python train.py --norm_eps=1e-05 --rope_base=10000.0 --init_std_o=0.00747 --init_std_down=0.00472 --lr_mult_up=0.917 --warmup_steps=200 --decay_fraction=0.809 --decay_shape="linear" --doc_mask=true
Each number is 500 + 40 x the weight over the matrix's rms, rounded and kept within 0 to 999. Layers, rows and columns count from 0. Numbers have three digits each.

# gate: layer 3 MLP gate, 320x128, rms 0.267, rows 243-273, columns 0-63
# up: layer 3 MLP up, 320x128, rms 0.268, rows 243-273, columns 0-63
# down: layer 3 MLP down (transposed), 320x128, rms 0.269, rows 243-273, columns 0-63
gate243:534555444478512404531530543542470445511470437492545520563527488464458527529491463493504520453502502543528507492477522564553535433542577504511437479457468503526528470485476506519502505490520568
up243:496465530512479575484515484438466549519468532423459524531512494568516442468485516479448471557513459472476414487491461455461475536480452521519553459440543511518445533497546494529491505536480459
down243:473502523506525539482493498489491462581518516551490432560493478484536461498502476464471483476457484471465412504516509439447489527483447527533532520505553549487457532463467483493504494493511457
gate244:486519467461537477468506454531538494446474521508506551533497493446544468484553462452601508430487510471412518547399534512442455464559558488502471517543585534501468499455447555537490442480519474
up244:507454557494583518488517504537519523491486514477460533493558424515498485487616441507577513457520491517482576528447528450500445432488445473450494484497592569513483523474466568557505439545542518
down244:505437446464506493548489504477487532491527515496562514464568515502510550459506473502457430513544495489596483511588530505522512518550502500486513523534512427540495425516545479403507516520519538
gate245:509543533515449471491516462500484446456552456460526505471487471520515520539508485476485474535513538531517462521470494484498511509487471501508545522513471503450486461521517507542510574531556445
up245:466454530552538528509555499509518569507458533531490491531504499495482511465545497521566571474536498492525511499590506490485481543520501468506492499469494474517467531517482469525523464510475563
down245:525493520508497500536460407525456463497481441469498535520472502483498496508468432497504462510456536467493488545506533533534537525471481482519517514529605517498475449484489512527518442506455456
gate246:493493551475469498568546438474498455502466476510518515560534524443474413470573511516473407442521530447483445459518495558587502476456390472541502517493404459549539543452507566618592445566481537
up246:505458475501474478542545553502507471534417499529448519558494600520455468429580481546458529560493531469491469560519470500591452550509426517530462603584455578567614532488523492608511535509519516
down246:590555521417496448525471442477525457496507531437457507502492502539498388531520459550477512455496503509448471510475502556476545541473511471462502452448539474498531566499515558542486539446484490
gate247:489515530484537507445450547529551534532524591523518533475518455501532456441464519539448515511432421532562529513522452531494575543490508540450478469439529515481467493460452554429524492567461568
up247:503555487479499489444532488466495467462533421497497479507478575424532497499451554520595453488510545478507520496498508460470524463614547529489539484484479522475534488552477481468530508430468474
down247:469486535493543533530564481490535468496534502494579541597546517434496495452470432503520520487465525516493488523503528526509547526528536529547527489517519474458499549515513487596585488464545514
gate248:481453502471495506484448550514483576442528491561485533493575516514519491490490506471521452502541520491575454542448568536562539479492468543536478521513478468457488480487479511500544447498473547
up248:474475461522467465504560549492525519470484495414500509443417494494507469494563488460486502516536465484448538503471447528483453490481470508503456516482437524466532449580522494486399425531467500
down248:573486449542487523506521463457540538521505555472507559592492493522558551486505493484447460482491509522497571482504524552471469494465527529487503485493574474463458493512557495501508492465476514
gate249:544463474501532536520523565467581540453458538484531483563518506482459452429555493492491447476454533483543552518500479483426465502523530510483545506523492550495532507508551500491528484512506513
up249:589513537470529530557544507494595528437492518514552459535492490436501490479540452509439482485489513500479519484473456493419449464539562481537547495478491457458491547464579534476469495536513520
down249:530496506439542593540553429441549500547464484518470501476503492506478509490526517498519519481471489492482486478553466525460505507497564498532538467550511482448468514479544498394464487498491468
gate250:550493557501484548463498461437456543464513488528586462541439584571539505522483497527538459512525472447478551555518556473460460527450488494430507521550544528513521496462483517547483518437391510
up250:502479462482532484503504539504447490484443522501566474502495481537573538526470447571488505492517577500501489514538589452551515491472553569484511492523519473548472561520527536499514575503514535
down250:442441493530574450527587590533565479513515534473500491502498507437471539482501496484473496563487497491482456542452432541455544520510491500580491483481422528510509515519454464466493537565541528
gate251:518561515560507513462534526444507515542558577518497400564495523517430572468535498538575452548446516451481533498490454496531469521477626507528511563507448444536609501547446515506542429558492466
up251:547556493488581542591496517632463524453530475415431479429506408641592453513410468458511625476434470433495503446460504561579526498437446548545445461541459447518479500449565534493412476522520520
down251:527502514505499482575505509540411519417478552540527503513599434473579466473444473483517559486524541556558451487487585474450514448529477428531543488517456499511456471491553511529498537477493474
gate252:557468514474522510465478510531536506458510496499493450570487525542473546471497523506444523499466433512523452428492444490447526465522529538515519480539450575540488526528498474500534499533421485
up252:566456424485545545510465513490505540478530442498506521538531479551506504497520471521496461470529455503534545515520437433486483487563458470559553494475472529546529485523427471553540516496483517
down252:542517510582509479476462439409531488482424472541519555550549441551526581561438482461474500420453442483490477469515495470554481486485511481540533509532510450452540477503435458519524528508546495
gate253:501566541509522532526501544444556512476494512540397511531516542471534452539441434514510476517546531472520455528544452563514532566541489499527486505452500502458457582484515475553523452475495546
up253:500538543494548499572540533527591575476517552543468469533529509488472455517545483471522473454505510488479490479480492478530470468469503488481418511458450503493543550588620447540548484492528519
down253:496488499571500522529510527466526524480448499504515482512473479520489481589523518503476595600541561493512489505519448517468510594545534475457560543520513483451534520470447437503488464481456475
gate254:439510481472533480463448495515549517579485510549589544448495437487557460480480530512520510493479503439469487452523509489462550447580538478456522468488494462476482504502524501567463516462512490
up254:512489513528490589553500510538558433525511447483617509468498457495548522550508483430480452477474535458481502553466485485503471513524535482559440446477389491466509535529568484475532465520472490
down254:436464425488542517465415490496500528527523537567485457480456502585489494465560494494514449468504527440483516529451483513462555463523468466478467529504399495439539473474505529557513448587522527
gate255:509532508495445579498515476510533435503567408491544442560464498555509539444473512529524501497445420503471434452508550427468492490519523462461578497483393499452570533520500511454465523470522559
up255:553463459492436459516466510550508508527586509555553469559562525503540520511496487496451572526444442519560420480485503468490451518494522441494517486430469452538519507478460525475470494473483488
down255:570437523538490549489485451527509495467449511494445531541562452465478485542484498530420582446475518511478539595504508505503543535479546444554508511581471505400534522507479488537519464521520475
gate256:462481510524490478530455497457508472483561477567507575507506517466492565493502546448532520482471536500511496496492482495412453469481440441468504527451513522504515525545527463531533491528438546
up256:506507545477484482518475544478545505528487503513466458600534453490442453508517496551570493459510480521441570524498513507506485475555468575511450489477545433469529481515476504524534511496476488
down256:476491524484495490486500489474514516531489522540431511479591457462503476513467501470497501521464515541518526452533558528529426557514525502523478438533410519532512496534524454484522464562456484
gate257:499527521482631437491489520602477499481461568494470492494488467549575484525522524506491556506446504475461506592505547481464416602473458486499544521480558481601562498539449480528405556472489445
up257:560500525469558479549400461538508524435519470608500446433451541434555582526524524540415553583516555382464437516445582530542490518560543487469531438467505457585555550493496464515484518493481595
down257:422486512511441495513512491503481483625502516460538504564504498501451442490571451471509535451432487536521568499536487496469503458400472497462540541510468532503472461506425556443589483571585386
gate258:489485470455532479558541516535561415538468523517519550506601558443436498460465477465476514502470512469470442508514519522517503474490535497442557561495440470500484492500501477441457537438512533
up258:484484490496492508457462495504446530443493508486486456479404466530531478484518521548534499471519498492497594479454482502497533563501479531564443483477551558499530502502481513546519481547509478
down258:470470476534464535460526495498438473534493516521550468557459494476563495477496517533398481526532536491551521555463487508488451513510456530474464475480476528497487467494521474573528491489488519
gate259:474535512512531448517436471528556551467467487508534484518436511571527512510468511542481419463455450483467467521509576510470513519574453530442475507514532490529454488501530516398458517564520548
up259:526516525522456563494454428446551509439472465522489505479540515466499504427516502569562471454556540466552480527448437480473438528502502571487507490485470448520487465462485437529552448528431474
down259:581495516517500491504481547502439560533539487498513502507438474531514500476519463488527538529479471482507452447483529537503504467505439507552493537485447551477518501510483516574514545524474491
gate260:436503488458504520537470543446540488475488510521536494525521499529533536534499487497501520546473517465484487568501489492465517534545512492540503465555493538495464561531538497481488477486526538
up260:442471501460535501456524436482467449512476512502483429498476435470474495548520517452502433473455549521508484439462518476449494467425465495513530516482472455541476469519586514511519527499466467
down260:530540515541455477502542475479514531500525532506513523454485427427464467501462498499497433487486525508468487489462506466507554542540519521503452494440438496522470553497560467588518505615554490
gate261:494498548563474469435638435443530488488475545601511431527455530468549475576438550478479509488507426533553487421457461472550478552531464434464498459523496473476596457491483525524552532494527480
up261:558455471450497498484449499537491422530578464454485572445502543481505557497522496487507463567510514481492495518500585505419485435454439542525475508480447526493421490462536548423513534535503535
down261:510521556579463571427539509540539421449542531468535464569487419418516470580500511532488520490417450453560452471522441520520569521452556518467525495501401521418432487459523485463451544454496564
gate262:493533535469436530462492449508442459436550486425467540551492555484543536486420497505546511469507505464557475450612486473398531505523526543493511491525485551503410515522500549500416552461518542
up262:444526475459505474467489511518521502517495465521452474477466470466505504479517507434446535562448499489540555484448505478533555532462514494507542507491543486508538448531487543478485460478414535
down262:526416514531431540568507515448567527442523555464533581503471503565444469512527505519467521458537499516518429551551467511481411486521421582460511510519542504507520533429513458587510459491521511
gate263:519463500486541475497594459452546443477483499530460485495469492500501513413453476558469525521497596513523515498480478527516508474483507484471502559481448446516508518462473520464449533531531476
up263:517528475480480483518434535528498531535522468501514527491512474510509506558497494455470497483514398486531500471519507464542468536499486512477483450551559572496507504556511491526506480472495521
down263:496535478524543514437500463544463487511563531541521489473470537424523560459480503518454534471520494395478514548481538474476429497519410529526499548512551556512455489494513467546508516537505548
gate264:534477505599455493510503504492591469479481507486539515519543520547572417433446510526529474521497492503430477531460595579528464459502488499420477471535617503445466478508532513478511514525496546
up264:423481520498507467536479500490441489440462455521491471520487467483495535516541468461537523466527508477495529483491471449473491487439481543471522551483434465533563446533466441479506510506498491
down264:528488486545455478452493488517616528542497537442504539552526460505552453442498530545473494515490443518515471536566485529588451455505484427490501509507519541427526509487498573500531523498489518
gate265:533551479568478501479502508465539479549482550466558554521493465460454542439491500660506501428542493482462470544466507467491533511564518538488451453492482485488476549495425482455462525532483432
up265:523575488497501466491549453484472542450510501419525513470434513431523562539543522559551469513436454536568503515485502462509434490536487383508487456590465528528457454554581614479522444449441483
down265:496527488486476450491543453486505510439502380491466496496476480536512411467389483446521492496529528526458483499428447481554452481551439548519549580487614466477560454478483543445421497531600525
gate266:484536550543487518519527459533505528524454471539524468500529509510549477485573516543540426518464563489503577585437523481553431569435446504508486547491536542533449488461430419498554487439467460
up266:555540477557480521487429494462444479547549465515428439488464520550475460501503394449520523522526442490479467519550438481506470530463421528579549460523467476547544506514531521467572444502442520
down266:408544518559530536526470459429486492503482484428525480445468538531543476501459429460544488457519469521471543568479593548506452543486494488429474510531520484413439537538539547501462523491501526
gate267:465484443522443424440472538505524513507566492564511475461507429503516537521550452551549504474555421530472537492549480450437463500503502493487553479491508526547546415515495462572388544463470537
up267:522476594520551488539519538507498437496508525519480477467437533494474486529499516556434449487475528469512444508509529547508506493472473496570562566526514436501473533422447515474570469489506476
down267:513594471461547473493507490468482539464464545488551523609472519468502465536516481559508482512485530432470496512482461504556543564439499551516454518542516427531452538500447551447472513445547462
gate268:488521541558522465481534561557512496505516479477481568497534462493482422601456485544518490484418494458507555489490519512496437510466509534528524517512553548478569534515499525492485468494533488
up268:580499394545513450506503639535568538393447476469406561474505547459556497503535507558428493490432531541571513573484483479553422566515381510525556496563505488474545516547464522470571448528525518
down268:521460478557512471467442529407531526488518570478531546552569529423492506547562549532437450494471573534553496478432500443504446468508382494533527559486543532572589445533461499490473385479539500
gate269:517535490470505485472473478471459451460499478538475489546525536499492498558480514525586422532509528489507522474522518501483507447515490497497564472478496573483454489538390536495528423413504496
up269:475468504509481521482537503546490508494521492531526493442517547504516504455464518507473574491528462494489505460505484496484530569494445492517538475491519497574510578475513523484463493545551469
down269:498555458474500482493514466449475465490501474505497518490522454480507552545492512566454508484486516507443498468515505532490453519584540502475564572464553516485575503516465462400490529452500533
gate270:468480529496524429461466532526535525493596498544556528542570495487513528530538464495484466505529538489448486538550470551482509546554517516516466524436507481486527565517410523508536481505479529
up270:413468545487520459452605480502506486458532526442536481462483580501514505493450512505510524486489430470551459471448465438526570539537412415539592506460625536531462493499512511424409476487490534
down270:510507543433506590419501443510482455502393489445449540492527470510528514496537543522519500469501471493527532419503509578486483471502497524456503567526573513504463593522600497508489471478491499
gate271:437513552565462473498509430459524522475452545564495499510608475554495543523484473499483534447462492485483466489458472491469503507549552514558496514458531514457533507476493454498486471509482487
up271:499444591477474564420592462431515446512428512385529484538508552491414502464513551533449434524472479409516454480526428610527516474506452483511530503484548505474537543517523481356501529608537523
down271:544413486487548541438527478493593431495452432495526496470481511503446532547461494540447456502500563495469498456512506483555522487506456438536536506525508522500499536457559411384498591557475592
gate272:588472504539495526500461529504487505476468553434475488488510469533530482490467531562497443468535579484448552493450545489464497545501474526549479484456545440479550532538457446517509514542459484
up272:541523460547579500474505473549530532500514558570437484457474521435547438514511465575451539562527437515492522537460476571460517474519497581476524533434539519536497473476444534508571455439523484
down272:557459484469479462500443554457556571542508642454540445508530438510512463501523565539399440461477558486475552511443454491494431488583538482562502533473573442526483463488484513472511479499488440
gate273:425502578518545571548459513553437440452424563521444574527544527525445476452506534485448407512438529443535566567486525518507487503525434523600524481508518474545540613539496502555579512511507549
up273:575564469489468481522506566456531505475447414471555536530459496469517532462503500538480529594455512428466526512536507558536446544533527514500455419537546560498508476576496443492475465429507414
down273:518475540557534535494481468592466496471434520544531448546554505563511474528511532484503465500512557550516531529497527445437536469478488544503496443538487483551507459530461539546522519543471472